Part of a small language model's weights.
Size: 10 layers, width 832, vocabulary 8192.
Each number is 128 + 32 x the weight over its row's rms, rounded and kept within 0 to 255. Layers, rows and columns count from 0. Numbers have three digits each. The size before them is the row's rms in percent of the matrix's.

# up: layer 5 MLP up, 1920x832, rms 0.0265, rows 1444-1486, columns 520-623
# down: layer 5 MLP down (transposed), 1920x832, rms 0.0262, rows 1444-1486, columns 520-623
# gate: layer 5 MLP gate, 1920x832, rms 0.0275, rows 1445-1486, columns 520-623
up1444 098:071142105171124095087084179146138105128115109146176131168147123165132179149137167152128138215138079185134114098093142148127166094104103134144116127159117115135140106112148087118130148138151115126170101133130208133146161148116102151148118154136140103056158131178093189142089060117115083175144168156066177160100074
down1444 098:139180144106096150143128152132187121148138194156148099120128138127157153187131054181106164109148095127115147111129103121154137115109132109148090105103135160065132156135098142124129121138160077093085116116139118112108088151096126031193117063119063094095127149133129176110093100098128152158130117130148077148148093
gate1445 097:093122202144140141128136174105164198184142140150128081179145126115118141102129146147095136141122173155154160089093108064165126158118120105177129134092106132149130147108144066121119101126160142129154161053150142152120145148125105165082099138122124052096134042159140116079110101098149105094111148093134067141100189
up1445 098:128099093203112157123100164159063167176138194194151131140122157097101189147164126205166107141089144179144135066092101109090123082101143184128126123081120143106094168099144107100089148081124138118076110141083174127094113071143150133165129160128038135134163109185113107093137112164150061128115104121128194137114138
down1445 100:136119108119107154123095144153086136138194167135129140137151155087117160019068158206134100183110068154114128143132117152163171169071098108169077058129141114122125146153126118091053135091130065113091108172133165165133114102131114122133136176091088181150136113095162125068170120149145107179162179091154107150148158
gate1446 097:090098071149097190088147142125064115110132119129118098110134162071156134198100072099105103121111145161130128106143149119138173130086090117147143133074159165095093036110162128099123122134147140113096141149137093127122123086130193141130147083213104223151187083160089137102154164158125118068176142146130161123125157
up1446 096:116192103092140151087149115155110120142157159076114074131073106095111121125160098129144126140146134115137090125138151106097139198071108157185126170151167148116152151083095147106060115096133111144130161131195170109156092100069137112111172149083105156162119151118144167117182092099120061128095113161163140070098143
down1446 098:188038118131156114143149138141154126063190166096098114167097137087153149159139147138136157157066130150130082171164113095121100165143118106110081088155101133103123167086132141193124074144141107113100147133131180047121140113124163105128163185085130138106100142167166146114066137130132095119116147115115142079145132
gate1447 098:128171153136122106098124098176135164116162195107134139133120182124123084160032095115153094128149086090138106132130119167117129135137122148123161119166070143169092147119077132188154132121097137147125136150096167122170123062130105120156093137152118178124101133133131114179108107101165119122175181146120165195146094
up1447 099:103148176121085143103145138121155131135103182099124110116145096136105151126106175143158166137120108077145165075123148110128160166157127141196120092104152154115179149136164123140098117070123168110099114168114102068140094091173112118080152145161100124208136146131094147113114066101073091113080097104094085135119131
down1447 098:149070132084104148061134175109169139178108078125136141139124111147177151129193119100123120147150089137137077097149115100129128133162102100135161111132114150182158143144147117111134125209122101175107142074123196113082062130145151119111158136123107173141101103171158157080166223115134126108049149097140128195162144
gate1448 097:157085112111108143141182137063129163090090076108077126147098169123089165104116078135138091174186089128097113095088096153124176086129071142141079122133089125161097167125117108090126113129112183120180148131122145110104129105113154126118129073136132111125130158073096060124139095145143153116110162098112120185118064
up1448 096:137101134114108097152127144119105079192114097124120078155066134119153155150094137112124145145129119114116108151111095111167147117087162125104130150073135118129118134122147132171119151092115123119093173098110114134130132078164144069150204116033090116058052155106153058133153093084089101130122124123159192195154076
down1448 098:160149131170183098138114139116146141090171151172120125094151111140124057140129117187145087095091126140116136163166089096111127113130142140087164132120159151154137084073160154162134136103131036130149120158136135139085110127208150130161116148074169097174096117136107055066134116123026076095108089166118103135234109
gate1449 101:117100078137157144128157110061098164101175079104151125119124125130156112176107078147147136170127133103112178131176157126125124117151095140088083165156150107141123069171115067138152143098097086080067146099132192094189157153116151118117084136124141137159123164163169182102133134176149166167133179069097132153107166
up1449 101:117100097105141161173139094145134096099116155141071191117123169107128166132144127127131170138125113104164128157102113171132110142079154146078086089112151117184166198030109112147128125100144150142080111103121113102103165172096157091144140140149095130149127093147124159115138145188130191092114106147168087106089145
down1449 102:118134117174117112137109141124169119146145141140127078143107096138075156158120154145095141139081138129083123110069114113125088107153123108145115165182117121142096152095196104107125091165158152140170123101160083067131153086084098093109067122116169156127142087179091046098144194171123121140165144085118176145204129
gate1450 105:180085164087155196073147088101145145106155151106087162138149125187093096067131096126060103121126099220127149116114112179086142105148185084136135121110101131092063059141126152067142136092178124180127121155108197157111142117122191083110101127103111109115124153107122118138065201134107151113137115056074137146132164
up1450 108:147062163098131122119112112052138131105143077150117127097155139178124123099115094099115063111110107124110162090075123109157122151108172071095105176157124107126182081087159163126137131099107195213158151136091168111105114123128182125093120135067152101092125126109107084121169161158087160103170129096123120068174104
down1450 109:169145156167124141134119087064166142135156195152167139097160137114064133121147058215160149068102096124125130137109089125152072157115138098160122139055117117128147113101143118096141163130100137133103115119100138088137120132114133168110094158083155126104124153115137122140139137171058115112149141146131087117135105
gate1451 098:130106150102193134099125125133107177169165139105136157112125128163138172122146092216164081109141106118148123160097138140071113106185119066122103191107076189152108135090087142118115169150113123151142133132133112148107200179118165128086119117140157181099142108174158137161153125107119163060141166160124120143116170
up1451 093:186130088183119111135087108117158145076125141135109127095075125164142156105076045146163131127139174117113082108174143133104157111157099094169090180158121146081152178115123093104152136169163161117081110151131088111117143120086139086091133122130090127083210147127130192175084183130120159131077134187124120112179186
down1451 095:203143093136100086166048141117142091164121127180151093111130117156093137087121108106106138114130131106163101095175144149132188133069108095134121171152097201088130107135104056090132150131216097159108106128121139183170081104134155160106188078131118088142105161114091122154078163133112081119114151153144161156171142
gate1452 105:192119125113149204099160163125092138099150110153107118157062145105144188142124108190157135156123110107128139151173159135155154197186130101097119154072121223105173162208163135101083134137144085150147153086146162130139131168065163145150099070187177131111097125157087142096101161188148129172105103079106100096107177
up1452 100:080145097091124126127120118140164069137161087161104108121166154125134116098153126141115145087178148151164058132138125166142130095057085138148088024122122117104141190073123115093118119166169190118063100108115127180105179133155109097122129181131107205131099112097152102163133161021118182112133147125100156142170178
down1452 102:103123126044089095179103152210131077106158130132177118161144088054099171117175116098157128098114158155109107147184125138137117098133118144090150126081107063135075132097164092182119124134107194139121062120141210071133126105117117063083109192119184157168064141144146140095111102103111141100117144143130156161172110
gate1453 101:154061160104171086139079170092169147155136124119121098058106160123180104149050124065101169114096040150085085160149119133102100150164134114098096139091160110164115106101169189117175102087132152076082128108141190140168122107122105131127125100125118086187142093108193115125108198141130191140081126162132072154099144
up1453 096:109122125101136132105132148117133074154075143118078139128137122105177121101176131154141160103106084072088117149103120075149121078118132114089142108127146161102117093136071135117142092124102156087083150113116082119133122081125172080140138118125112098151158112148107113118095221127116061067115118069109178148124190
down1453 099:118104104153150145079171072085146093118113184132135131117137093103118104157115122106146108092157128157202154140105160130143098134157108092164122110153161135149063114055139150110121138156097139101126183142154115095125125116109079124146122160229120195100146183087129098173119077069131145146158153129162081127135099
gate1454 098:110117116093170183094097091115136137141160135160180122094086136129102133142113152140152109119114066186108161117128148142152145114097198126101096113108102158112103145153136137149105191069139132108101202133131138163088157083116085119174112136122140138134118127102100129176086152181153181178140112125128111141075140
up1454 096:155080129115147147138139184150115086105122141141174158110148147087141150104131122152092177119175197080111065162132155111137104093140137141105136085087192097108124135129120114105085079156074098116089115055125108134150137171125160176083136096188100113167171076090177137083099152095127146154096095115123153203099114
down1454 097:119139103121128170041120116103134066180141133133146090135063129148158115082164133111151134138154118144121186123134153112188114087137109129127198147099159139121098159120083090150088190131167158142094125086115107163146127160114109126131129140196166097120104071085081156146063113144145222094150167140161143182111135
gate1455 097:150083170092114121082110148115146118109109059110104143116131175073097161154124126123110109159146103074140192118211077127155118094102099153103174112116126059089074124137145132153135139149174183095177126132148165123102087089099107171137161147196164113086154104144121113114118109117130150098161125171135128164070194
up1455 104:067102137074130175120135083180122148148122135163154129138193125120149147172079153060072111121131128105087098120144133110154135149178129104111170053129193147084090117159154112160183154163086104130111113053152059103175102156190129111108153121111123143199111130116135176095094125127120138140137155105101099151203170
down1455 103:088147163100121088046092101099131188097072067182105152161134136110141099135091162154144121113160181115171071046143141161086157106097153088081146109144126144134164115138090153166111126163102156179111136111152186155127206141140147131098165109081095179121124152124085182110190133196144135110135176150101103167116124
gate1456 096:080145128116145139141122127190185134141120141179095103151089143126115129088180108139117123127178129082079116105200114202146166169070167135136072122131125135132140104088154142089142149105138182150180110112038133132105158134160119086153131137151148118074121104107132111115126163000149165136116148178140166114136125
up1456 101:064166133143137070078174149123115189082052096119115099108152103135108099065113147151107104161153149103142185165120112189135121114100155163126113074076115113253086116138172190163118097080119116150195102181132152130114120090171161099184165113083165166145101150147187113130090127095183117135126182195115197124122130
down1456 100:169110085142145114160066122090158160183171120125150095038174167125080146081158112152136106180144109104172118121154111121103095122077171145072143137145174076130165149150127122171130099136051085190172139138112097109105181100128143101049125117086101099200112177113105144186134130108111133122113143132152162076108125
gate1457 100:174120124092122144120148114105111183102146118071143113129117066179106166111107158139159088138135097164102190089125132129134154170128138099128094121141132145179067083157137193119076116100185160136077175151147100148137175141102124183098124147150112140142110114176134096136133098106192122084098126177097114090147122
up1457 113:158116106137129106125105125111121183117108120089094093149161093087105176094084109064146069138184166131122165104114143104107135170144099091145152154127166142104125122110162154099127153095146101163162064175153093098145117114109199113066135117155093091142110154111116086107159137158076125107107144114105158106123138
down1457 109:140076116180117145097110144159090183123087091071140154151174119101081176115104088107156153109117128062165071145132138131087125061151143106167155118089152113119158122135093140118093096088189097109118100149147104133091083144172160107118127134124174148170147126115097144076108102133076116116116109055091152112076106
gate1458 099:100178126116123127050162072126166138093167145128202192141110212104116203087079186168134105102189171162119119144162113061174213162151146092140136144159120175090103146117133139156119142122089106077107089105102140149087098126134080113176146154120091201137126095105100160112087127199168155131172145145095138117128162
up1458 101:169141138138147108108161112146096108155145123062151107127140112144007085151080189133104102091166141128172126085128120079110123111193149119123138144119078162173138181125114169095121158114127147179060145176046107041167125158117128146120091100116136192098151159123147149128093085148078067149127122131089118102112123
down1458 100:137148172050099086110195121103140126171100136140075160107111101118091129185123131170089122095091110124141180065154073150094108135072104209114086152080078140152093154132119137170095158161145181073098134089134130084125087106177155085118136084119121120081085179147162135122119083153170096140132109255118100084167138
gate1459 105:108118098088146172152094126054141112100141140127101155146104106103164094140182104168158173056106123105133139178127157175147120098172110086121126175151127165072163121102110141149145113140121101148171110104116172148136085107133096120102112142133154161099153163147109152131150109111131138131148165190111079188080105
up1459 101:122121105150149111079086120169093143142076129110105112099125176117143144150120166079083176106078144113095143151122139135104042162102116085135161125125122196151144131107150179182077099108137149129083153126137077120144130134113094127151111182144171141172156122108078153115097079136122085075165138123117135180112103
down1459 101:187112163170124129151074124175151169128150171089065127105163084132121129147164130191122135121092071123123048123153093107175115112104117133106111093103162068156124159116121129080114148180141130157143112222150181124061133142095183121095125136095150157101051106063119063092093138140099093030131143078115119118131114
gate1460 097:100136094032100135161132151130150127212138093147118117123087099110110103139140149131122179136165130126059095186102166127101122115096083138177143167175096117160096182147145120153106178202129152160168122130184126076151152099066131188134094146073156147117131087153148073137152068135116157113172071170173114119084130
up1460 095:180145108166096107111190107088139159117096158141126105091125078169146133166106153142073134080125095135105182087056108152110151117085096115120121183206104148157119177120148091151170142181119162183132153165107122121131037159139106138149132076118109113114063118111094101118178125102133158150184136127148120137092155
down1460 096:164070136158172115082100126142108086146118128088146108092148188117149147113085104119155082128118089133161195117143193096147149143157128145157087105132102100096168124117151165132100158110094204107152121126094137138150172158117069131087164125139117087124129173083129139120116178080060039125147131132092119215125114
gate1461 102:116160157103165179112103100147130122131144137143103164201046167087138131141180153181108096151178149131141140215133097126110184126127111118174189164088152119185148113047167166115072165129124195181114153128085146205149082120125077145107156154095125180108114101112113142183131115122089189125180083118131080125143100
up1461 099:132114085113172102158109140167076157083101115145143144050123147192124130045208089178169106137149123117176191169137118101109213079121127092088181167075141114149074107102085162123094166113114129159086076131103136146137120116173185145158170182093071135128093120146154100167133118120114085133137141129156124105118084
down1461 100:114132117132172171102111112142111166166178151109067120110116097170169076105109142115053127122149111132138120161074115115131169121169128133140102113144177183103139104109104150144042112118120090098145151145147185074155101146095114134134118114114168120117092154113146157125138139124149135123173131115120129110106146
gate1462 103:145118131136108141120129142098106131084119149124106124137120152094150135094133197194148101114150098093132162097158100090115145136128185128136087144136148130105141156156098173181077169159155141157124158138083152152124112143063144111144161100107152161099132084142152152107127088100185130209131171142145023094125097
up1462 100:189089137129184102069153101147123142111140168152118166102130141144115081114142134149141057114138103108099111122067156141098152100155115124073130131142133138124089104127159161121101160133171137162140131095137143125170097155064099135117204107161194121134156112160138142108105156056122061145138138158138079127129168
down1462 099:147183097164099142144176095116119145126142135157153094138151119144136090127097074136098186148101130176118157116236144123099158127092142145105148112110136086051066144114129131117126095141193154120118109088153179122094109156114082140170093136098127121123091076119157184146155131132141185142149150127129167116120108
gate1463 100:141113159130144098112083214190107154164150143121152174129086098150118157197151118131190119105118138115147067115099102111159172119146127139193107116164171084091110133184107133095129076106115089115104159130161115127165114148140155115105053167094122150106136160114152134072124117131049112131102136161067164110156151
up1463 099:112165081104167151137099149117120095088110168163129093117127142147128058081119127079187152113142099118069101098145134131141123114145130154109141158160170082159162111079121110066141114137152138178163104147126132110116133151162125124104150118172092190141144099184130171154117145206200165107090150130115120106097133
down1463 099:157164152093085117114095111120127123123161154119123232133126114135155149123142109106137118158153094075097134100148111076154116146150089146133057159098111169118177153160146091090090071154218103084142154131124156145126130141111173148133119077075178162164120114089160131101070098101062169115116198175121123144175118
gate1464 101:139041126110145196118141119179132116171154143113095127135085098101152165206158092148135083142104085100176109119104185091133107126161072124147181187133141133106096099070133131137132194139115168111164106111092121101131138140081147177114140099139160091166153171067106147158158164123171075176117192116173129058151131
up1464 103:223108110090155138126090135070111148137072089095101135125141111139113087120078151134129151098103114194154156109102109180052142078119143136133140124159127045144134147119130109137177159154148122126123065112154130141118142115075078087109164160124122153148194136120146130121178125129120148123104075098137097169106101
down1464 102:126184101122174082151156110182172133136125110129149158131111104133095108103113157126192140106132175153134118130156127169122172116124137115076070099089153076145149150088142138159079175085096163042130108110173152120128117080142077096148121175139133157100155147123071093092097132133139123149118145124107084106138173
gate1465 100:114127126156110234127112086127171108181141151047162168119125160130084176160101143123107092093169130133111113193171189168161156111168108077092180136135102139141152097160162174123101146137094125139128144101073152143072132107108155134160091154068214180161128088116122150145134139131119175191161106118121096106106120
up1465 096:125193136144105167161117091106069127129111094083103206150128130127112120161165145122121098116111130144124125097182130159165149134163146113124041156126114167172129097140176122114136189138133134098191065144106121127105124163183166119119127102161144170139132140118136130103115134047152133217207118150070115099126120
down1465 099:117198134096169098161163138203148108169156182116153102152152126114160095147144115125170135155106177150125184089129240111092142135098133187191103173141108127098106097107168107153098162150112148126139083126149184120140154121149124086142075134149156146118117141184152084151091154072124120138145130090166183028103156
gate1466 101:126082094104173158071133145147119110131124119134107124114125176104040136119115160176210124178136160192085116109160137159157119108197116112153092173119082115025131144127136139144094113134091137121106096155154155138116111049114180232165107111124179159107114124082133163121130194122103116147122084144156162141141126
up1466 101:115113080147121129125058126142125095123103140152118145157152085155117036127145127142106155140145057121065050176127151107110139180077089199081156133104148135090120163145110158090108121132068153108160139160135153066117152130109132123069162132182158163094157141150140127108154095138184103127152146137112092169088183
down1466 101:109129101056124159122128150132122091185164098155149125160151118144134132099120156136077113165139132159121103070114136102161142170142103099188123148081141152174148122120135118175100203114115086102098123147060088153087152117224096176113069037121115095137108139108120131079112153166096173127160132074142132124123161
gate1467 102:132131091147131120071106170138078153131094167127126095191125138058128119122137153193135164151117130142116085119166103129166146159141068156159156081168167134131090125172098104130080178138118148107091164094166131110134171090176105158099128148186157129069181115140090150124092126172087093177115118164059087166156135
up1467 099:134111132183171123144118160108159153147169111140179125209156083106167175040173160087113126167138114115176161083110169156142089094169170120077121055147122156111139183084125163101057149181149093141114141166132150108146118086126203177124182069156105111090112138116172112106144108163154107115086123092103154124129072
down1467 099:124164094081178191136122125077138105133100098120140154142113145127121121144126141088079133106137128103086132114164122121112137090085113126128115090157096127202147160134150131100147121145147104053166066153124110151115086172103143147198106120094091137115140154141172129130138135127139184111139134153084169120129131
gate1468 097:215170096045107187096155164130165140099115135150141104148104116184180090145080106100126159090156143168120162164118153152129151104145149137155104114049158200145069115110140084171107105128115174073128183124167141130106118158112152147140131159136109163152115119093158140150185152140112171104118133128140128118114103
up1468 099:128112096144117122124136172028102168123150095176134165076108113073139143109147169103136148129123126119163147144111106152119165167128083100155087155134113146073222161097138098100105142137154114193109155122139131158135110121105152160095138126132095147123129111077104161119087163126098132140100143166040167169148080
down1468 101:084107113082105217090140128126149110092147105134143094164180094148130095101170149137120204227090148133078120174098167201124111144072147162107117208179154130159186178136151107177092142145143089128155172172168125075148151129132160178126168132133132168152120111100194092102106080119176165121125177135066154121108052
gate1469 093:120152119127125122111125122110171209133111108128131175115096118109077123135170115141190124126161073140110124079098107138190145064066150125136109121121121079129059119114130177147136129127090165166151145100158114129087147121029131055167108125119126127081144176073144126111167154158175150161110167140098190091117147
up1469 095:153116130114111131136150172126092148124141149179142116121131120133167173162125112089115189145108113150101070180116136167162101146185073085123101123097127124171120167108161111130140174093143130169062117119141133126157097110153124121045077092069114082166159093103096125142096129104100098113158079119141116208106118
down1469 095:090183116117151146122138196122151188137120092120176151098075131125121151145105114107097158130152141150130118129112124199139145121152127090133096158132134100133069107133141109156151128103121125148148125076209141155134117153090124128123052126121092103164133131142170147071218103116181131164110148175146144091188126
gate1470 095:157127105106127150111063139149141144132123137132129133180103086095145126174152100122182066132108132105122196129085141107152138150157117116050103133082184079156095168115107120112137059063146105198086147102174167117141100135134117058162118052138139064138169071100115103151129104184168108144091176144181171140135065
up1470 097:119182108096188088120151079060144143132148146135171150117129127096061079127099130097116162110121124171188107134172140110138142143154104138186117141142136119127116109133132123095160126114123136131156120134168158136098153133086124189149105069083123121084063098051100155121113193104168148124177111049115124156133147
down1470 098:136145161091157149107134147197142095114138165165143142127165137129090073128138131099139086153176116125139133117090121148105085126165164129103140093065197153161094159091087141117134118081137154142073087146130140123078098104114097128142160093135187086140142055113120095082145176095130160112096149107131205117177084
gate1471 097:148109112136105103050197170137130139199122071109126029154110117117081139103124152102147125128090177148084131056155119160112151138173170170124110135096132163121058109200104146141104169131157117136125137154152119158080114125132101096125099116104111069072103070157098083145120133120131173133124130110129072183127135
up1471 098:091110088169163115177096162147139112131123157082082158144101078119086154148135135137086116141168126170118168168140104190203111094141086149162090148125088160093099145097133150107104180141172136126106111147069094095148156096149095088075106144193108120096075135173154104131048103112114177128182091118114130159124151
down1471 101:123115060130151155147051108127092062106171139135103133174105113140056212195154146149116171183084157174134139136140093188191121143133110123124092180062083166138122088103087112134146176138148116137173135119095141115098096131135114142127157139129130083117099158102114078179136176096126170135152185152148119177108149
gate1472 103:136124083156121191122105162158067168121151119133133116103081138133111113143094151166135167104216157188091140090101095155145127144130066087133040140106086134130140110179133134185149170112132103132119212162091105105140115125099136142129087151081155147090123072085086168121166076164134147122150126161052095172142117
up1472 100:161098107100133095038168180073062131125129120124079111093175092151118113147097111132089131129143114149068126111158165130062117143119147088109150091104106125140092155099150132162150152114173181114090101124071100179091111147125116097168141154071086117053120154108147136152093086165159146145094138087118145088144096
down1472 100:134161162146121121078158168068124135160158114147116125124101164204173112140104149108091084135117104091095168187120120106109061150106119108066159164079074157164140167138090125052124115147146146171133132101205061219084124133157166181139107110119159176150119138121103135159115184126178188103131089139108104109135101
gate1473 100:089111053068147107119135149062056142119114139142137152171167186108152115157154127150180124127134104112106119129129164113112105075172150130100127141121102237165163070174068077156106150077145151159116166091160109151168114129119150162222118128092115175045171173138122152133086065187127147106160120111182060104072149
up1473 099:143168123208068127198121164132132148097157132158117142139151052191121119153108076018072124151086157112160131157121150101201119090120122127047116153120113118155144161102145107081162151108137075180108133117146148142077168152122166130131125130108123182118167162171149164145148146114126159149154136142118184145137166
down1473 101:114152123137131122062077127117137100148077194122170109120135164092149169159224133149172149113139193159072089082134080131110141108152125094145139123089099070118091100183165139061153131170104138131120144127177164165066151136117112145181142119162114091169096103128089149164159156087106123078127137116103079091127144
gate1474 099:156160099155090120106082142112087153143171123079185110143122182135136141142118188139123126081123151144132073089117126160163128132170142178128123107132156145095169111152164138152074191102121134097135108150169124145124123183102138074139174166137116080135098108061102093143157096129161179100139160097144164071115131
up1474 100:149175142125111097110128137112164132158039091112152139036114128126179098144130170086171199198122154072092080114159136160100150129091227178167179148182095095085106140122129127157101096149133131134149059145173094084077139091077148165138102154125124125162137177172094065030164134164176163118113088124183150123116152
down1474 099:095063145112143103124073160126143128126085187129146169100182133108122137105206090145119102140218204123104076114103150109155123104172129126175102123154128109126169151137123144167178149156105079161145127156118143090179124130109116174074114150149084123133133171145170142068102108097121167069205101155144103171092149
gate1475 095:113138082111096147133066190155127076157175137150140031136080125155118081137130094105098128125135133152104186115128082144196103102172116169130098167110148155108156145117128167142127119115112118081082170086112107110055119118133129113143133145123140121193152138076140110107123151106094178157066131091114155190155205
up1475 100:183086118138074157168146142180109131100140131196138113153107101138244114136087044129099138144170080136122131121162132097120187181137156097116132144122146093136120129136130166112128121161191079103150135122131189115125143109171126086084173095148169085153137124026129092145179195133175102170140129169083102116170128
down1475 099:166140133154108183104125151104101136150136176099147112170111178091132081163142086108075140054058126058146158094114163230135074143141117115080171134127156196149142099151148194145165134090180134128097110103127117130092173107116112135164106138120137093078101141110107104128141095143109185084094089148150164131133087
gate1476 101:153112079074124137137142139156151156177131144097185142143076136145096173143140120171175124144155131117154166112103137115139132085107097096128085085093158103122079137125159079096084113153094140097135139175168190133175122085120113139198092164128179173220145060096169217196133133199157119053120095125131137142117186
up1476 104:126082181120126133159143158140104128172150114088166127171119061164144161174134135094108165131077112145200075121114118123121130109121129136204080083132078141145106134102161128157136145094156141134130145139164150115070133155127079109119127178103117114137201204113165075104069116100080058202090094125104107111100191
down1476 104:153076165119154137162133127076114137132153087063133185119108128130053137163123151120120173117109082110127103135160088111150161141162098119100135120076140128112128139162167185144177081113119169076167165131106120134150179119115190123100093194139114128112089176120146091181188082099088091174124170109096113049110090
gate1477 103:104154073154130182116142112107139109143204145137137126102122082105125185077075140129206178182166162177100196088188152174131127100160120170069117208095087156101104153142170186142085132083104077115096075116152176151132107123069083135097153113134195084093131105173064144184098114116081153094121134101103064108159161
up1477 102:175131164186155144123083104147172111125161166142154087178178134151119128094125098080096169117144112168126144144083150129133117122078096096083146148089136101058106159100140111155113146175133097128082183068152135120132128101131179096096130100135153055121086147138133094106080175145197177132158128127145123134173061
down1477 103:114104082115088081138159067112114128131153140104083138159214166170134174105126136106150097191080175134124133114138183114125076143078123127126103166141146140132108142115102081157093121223224120208162171071183143103156169136095057122123045074145107078113112138146143105160144153101142148143073141084095135071117116
gate1478 097:109109125112142187088149079109120116114149112105097114174146131076128106194135135095131154110087104136137201107077172132122107174126147147107116121137112130192090157096060142146107109080182119098158167092124123165076116123077127146132121069128085111139164170117180052098122142167116121157117186094155121170118100
up1478 100:137127172188156135145114150106163148171118165167161135127093076115175131110105101150122109093166161106214101134171067160135175132027144134175136164120086095054132128169190135143153087189135126135101138107154107137109155158107162151141098149123095082090153090154050145167094163071105152140156115148119128104179144
down1478 098:145093087048121131136155061139124115126162103113098119116106119152147143162147126126100148190120130120116154103111149130164081125101171121075138147101156121114108115101106155150069132089204096164130150147147089052148118101127191114113130097126130156137090137071212095047107141120105132120110165138100082153124117
gate1479 099:142104162146134140114074164126124141108135125132129071091113152091122089120163113106146137113153066156061135125122139153149173143124100087099129130105172123143147116190116135148153065147180118176146173100093176128078136153135098065132070111093076101121119159132149116092094161136082128151130170099085110165118196
up1479 096:107152104145121128186194152106107156146134184153148136138133124096124101158119104143105074143099188094147138129160095157186138099100178151198097104132151091136138121162149142141121182140108132158095118149168183119211113144166134143138150150130158097117150104090115180120134137102094096119068078119115089106156150
down1479 094:161124072138133130101054176134145144099114132163140079066076129114125156180147135112171155147140110144101062109093136172156129132117100104171115110128146166091125100188117141106176081102161119132120116087105124149119109121128122091109060130073075095140159137129132143140046153125144148118163127097120135144090166
gate1480 101:113175142144131155117110094135098175093140179132182158140143126123165122164094155118107115136166096176139087118097096136108101136107164128127057139117090101134181074105147161099107133095153083146097134146112139184063155097059089139106085148074172075066133154114090117140108125101114082129139076110105129145185119
up1480 102:147155157217144108121134130115158096063130171087142102100131173157123095128075137143177113123102080116142094160151155036138105133133141137134144190152105047105156105150163146093156094143119119171090154212085105103116142174198054074087156108128125154155184093199100151137104126183141108201185088180144132151180114
down1480 103:106133115141120123169167114038136077115101143113133106122093160087148105134072085094124125113140137044094159065176146131135105130120164127104109122136142086174093178150140116147140098133136156110112131116076125121183135135190085104164124089093110137098086091136101132107081199065116118133184158125095167110188079
gate1481 108:115167051072077109185172163153081153085086149134197148077110121142110207206143152218107140109165155109145166160146118183099183183093164119159131139100150126059100093068135086135139080094149121100113088099131148133116127131105126181124057147149231195107134158084108171164208093156152124108080127164096148135147108
up1481 101:096168156069161101069174130137115167055097084116143154175097131156090176114170164163113129121182053053141129118171135121088156164139131118120148168134133159125154154154178138145111144129200186155086129078119109105144143128129152146110075087097130152134114149111091155131154091116134134115131173140114101104113112
down1481 101:132121114091115110163079146113189172120154109142094163151144097088075118149129150063109094148121111161082110125102146129110143122146102191160115106141128086150192165137086170095111128148135111098118064073098178193162118100134111155122082110147080137172067131177105056083135176121127123108171075157144120097145093
gate1482 107:149113169073071101149120089162099113089152125114125121058137123152140103176114131157192150150152153100129094108209161077143092146117145100116143144135175129146070110154115131105117138111134097088139147045132083094109195162112099106185137169121149207122163102107083175144078132092097142143110116112161178129192158
up1482 103:130152113169117128157175150133080118075155107122158115059152128079139140068065117098128127118139097182135125125189146150161099119113125173116139149165123073111142168176111169114170156149139088116070178156109158099138115153078138101099160127131111129103202162128148114139085138155151054129079095168157115090112141
down1482 105:121179126114148165155099127070121142120115149173144125121095118126120165122156138161176146098114088157156149158118130123167171102079128117182089076097169096118138079185171097134110131135172092050117107154121139128105121095116084149135162173100111093101146183108160122133105146124150140153090136062072134097132128
gate1483 098:126123176080111125106140142149100113088185119123101129137076140150104166115124118077082155129115154084114102111184093165091095196165143140201106190126130125138164236097080104145073127130188136155116165176122112118119125092104131183142109178132123110125147108083155144135103137145101124115105135130114095135115130
up1483 100:148139136131080084055149099087183106129157047154123153093095110110126100107176160072138136153144059070108056178092179148187085174089133104130183158057115150125169188143117147080131171110163130149087107136116140111144147179164150089128126088156131116151171132125171102143118076126107123124124102142139119123135125
down1483 102:085098083128106097143129155091114123146150194183080121111145114131118129133083097100180074080170094149069121147135158116144105130121146118178110085152110165123091153102136127127110115093130158133142165125127117079174118151112115092188132164098191157129139180075147113116119073148182197144150150138146164149148119
gate1484 109:167127094017141183105162163115091117152173140182089124102103172105107141139110149110126174098125124152115096150065119191086167141180073151080094146107156168129122111101123141181133108044171201186114146064140112126094140127087098066178074183031095159114137092130111193162107170125106158148075148176077119123106094
up1484 107:084171130078091149056102124088146163142130111060127127118068159086087121111135161111143090124160114153139139136063208127140159166168137086108144162161145190182136105142097132136128103117097127200136166121092083155079183109140162105131103159061107117160126146064130087161074159078127158110143145126138124064114061
down1484 102:128172129148187140130120163139159127109117124104126141164102110132148129142095117169098130109141163129186095118129144146179139107164136103149118097085138147064105171125171140045147156100120115116117091096123146098157149090155125076098095174133080112125086147119107114144109117094151175142132093161112098099155110
gate1485 095:146030127138082113142128131165153113178132148108108096145146137167154116093156143085139150131130139099132177088168090093108094141167168139072126078013061107139124163121155127107135172043101127123106153086165153174060128120151097095107146165164186108127094120171112168096095148099103098162181092141110132119187121
up1485 096:113097115097166176095123132070175113084169104147129108153130136124182128093184135122122140193185071088102073125160124057140175135126202103130160147113159134035106121089147175112089120120170101160157124130122098134095166107165095072151124128102106137154154111125139129112167097102113121160150110088189143194148130
down1485 098:155150135115115071123172115136080106115135188124136091132065175046077143149090130123179143112099121090118111096098110130113164172113162075111111118186162136179116077090131133119077117123137154126138107169149172096126147098105103172098096185145117095151125081138161159102088066077121106150123093109127139054108140
gate1486 100:111137108105067112072159110072114109126139124162152168120120108144142135137095102136142177123093074150152106190145167051152160145145129164100160134091144059093127102129073104207110102141117135148117135129202092156094107083136085169123122130129130152143125094070135176179086161158139114134145169087168086144091105
up1486 102:129161088116120108169166152152119132149086055112129041047125116103079118085149111101183084094101161096119200126126155145128139144114153189159103113117152158149146158191104154139129103154188124116186087157059108177139130108119138158119076116148129092098129096147136119139121122062116106087158145083138130182103179
down1486 099:134124137045149111127146128071176177118150110149144077124049121061185126099131180209122165125096142086129108117128109068128152160139073149142117153145137118126130123146189143123157108140146133093121197123163108112080175114110155142115096117116118092143109105141172158050084089111085133125180092092143143149133076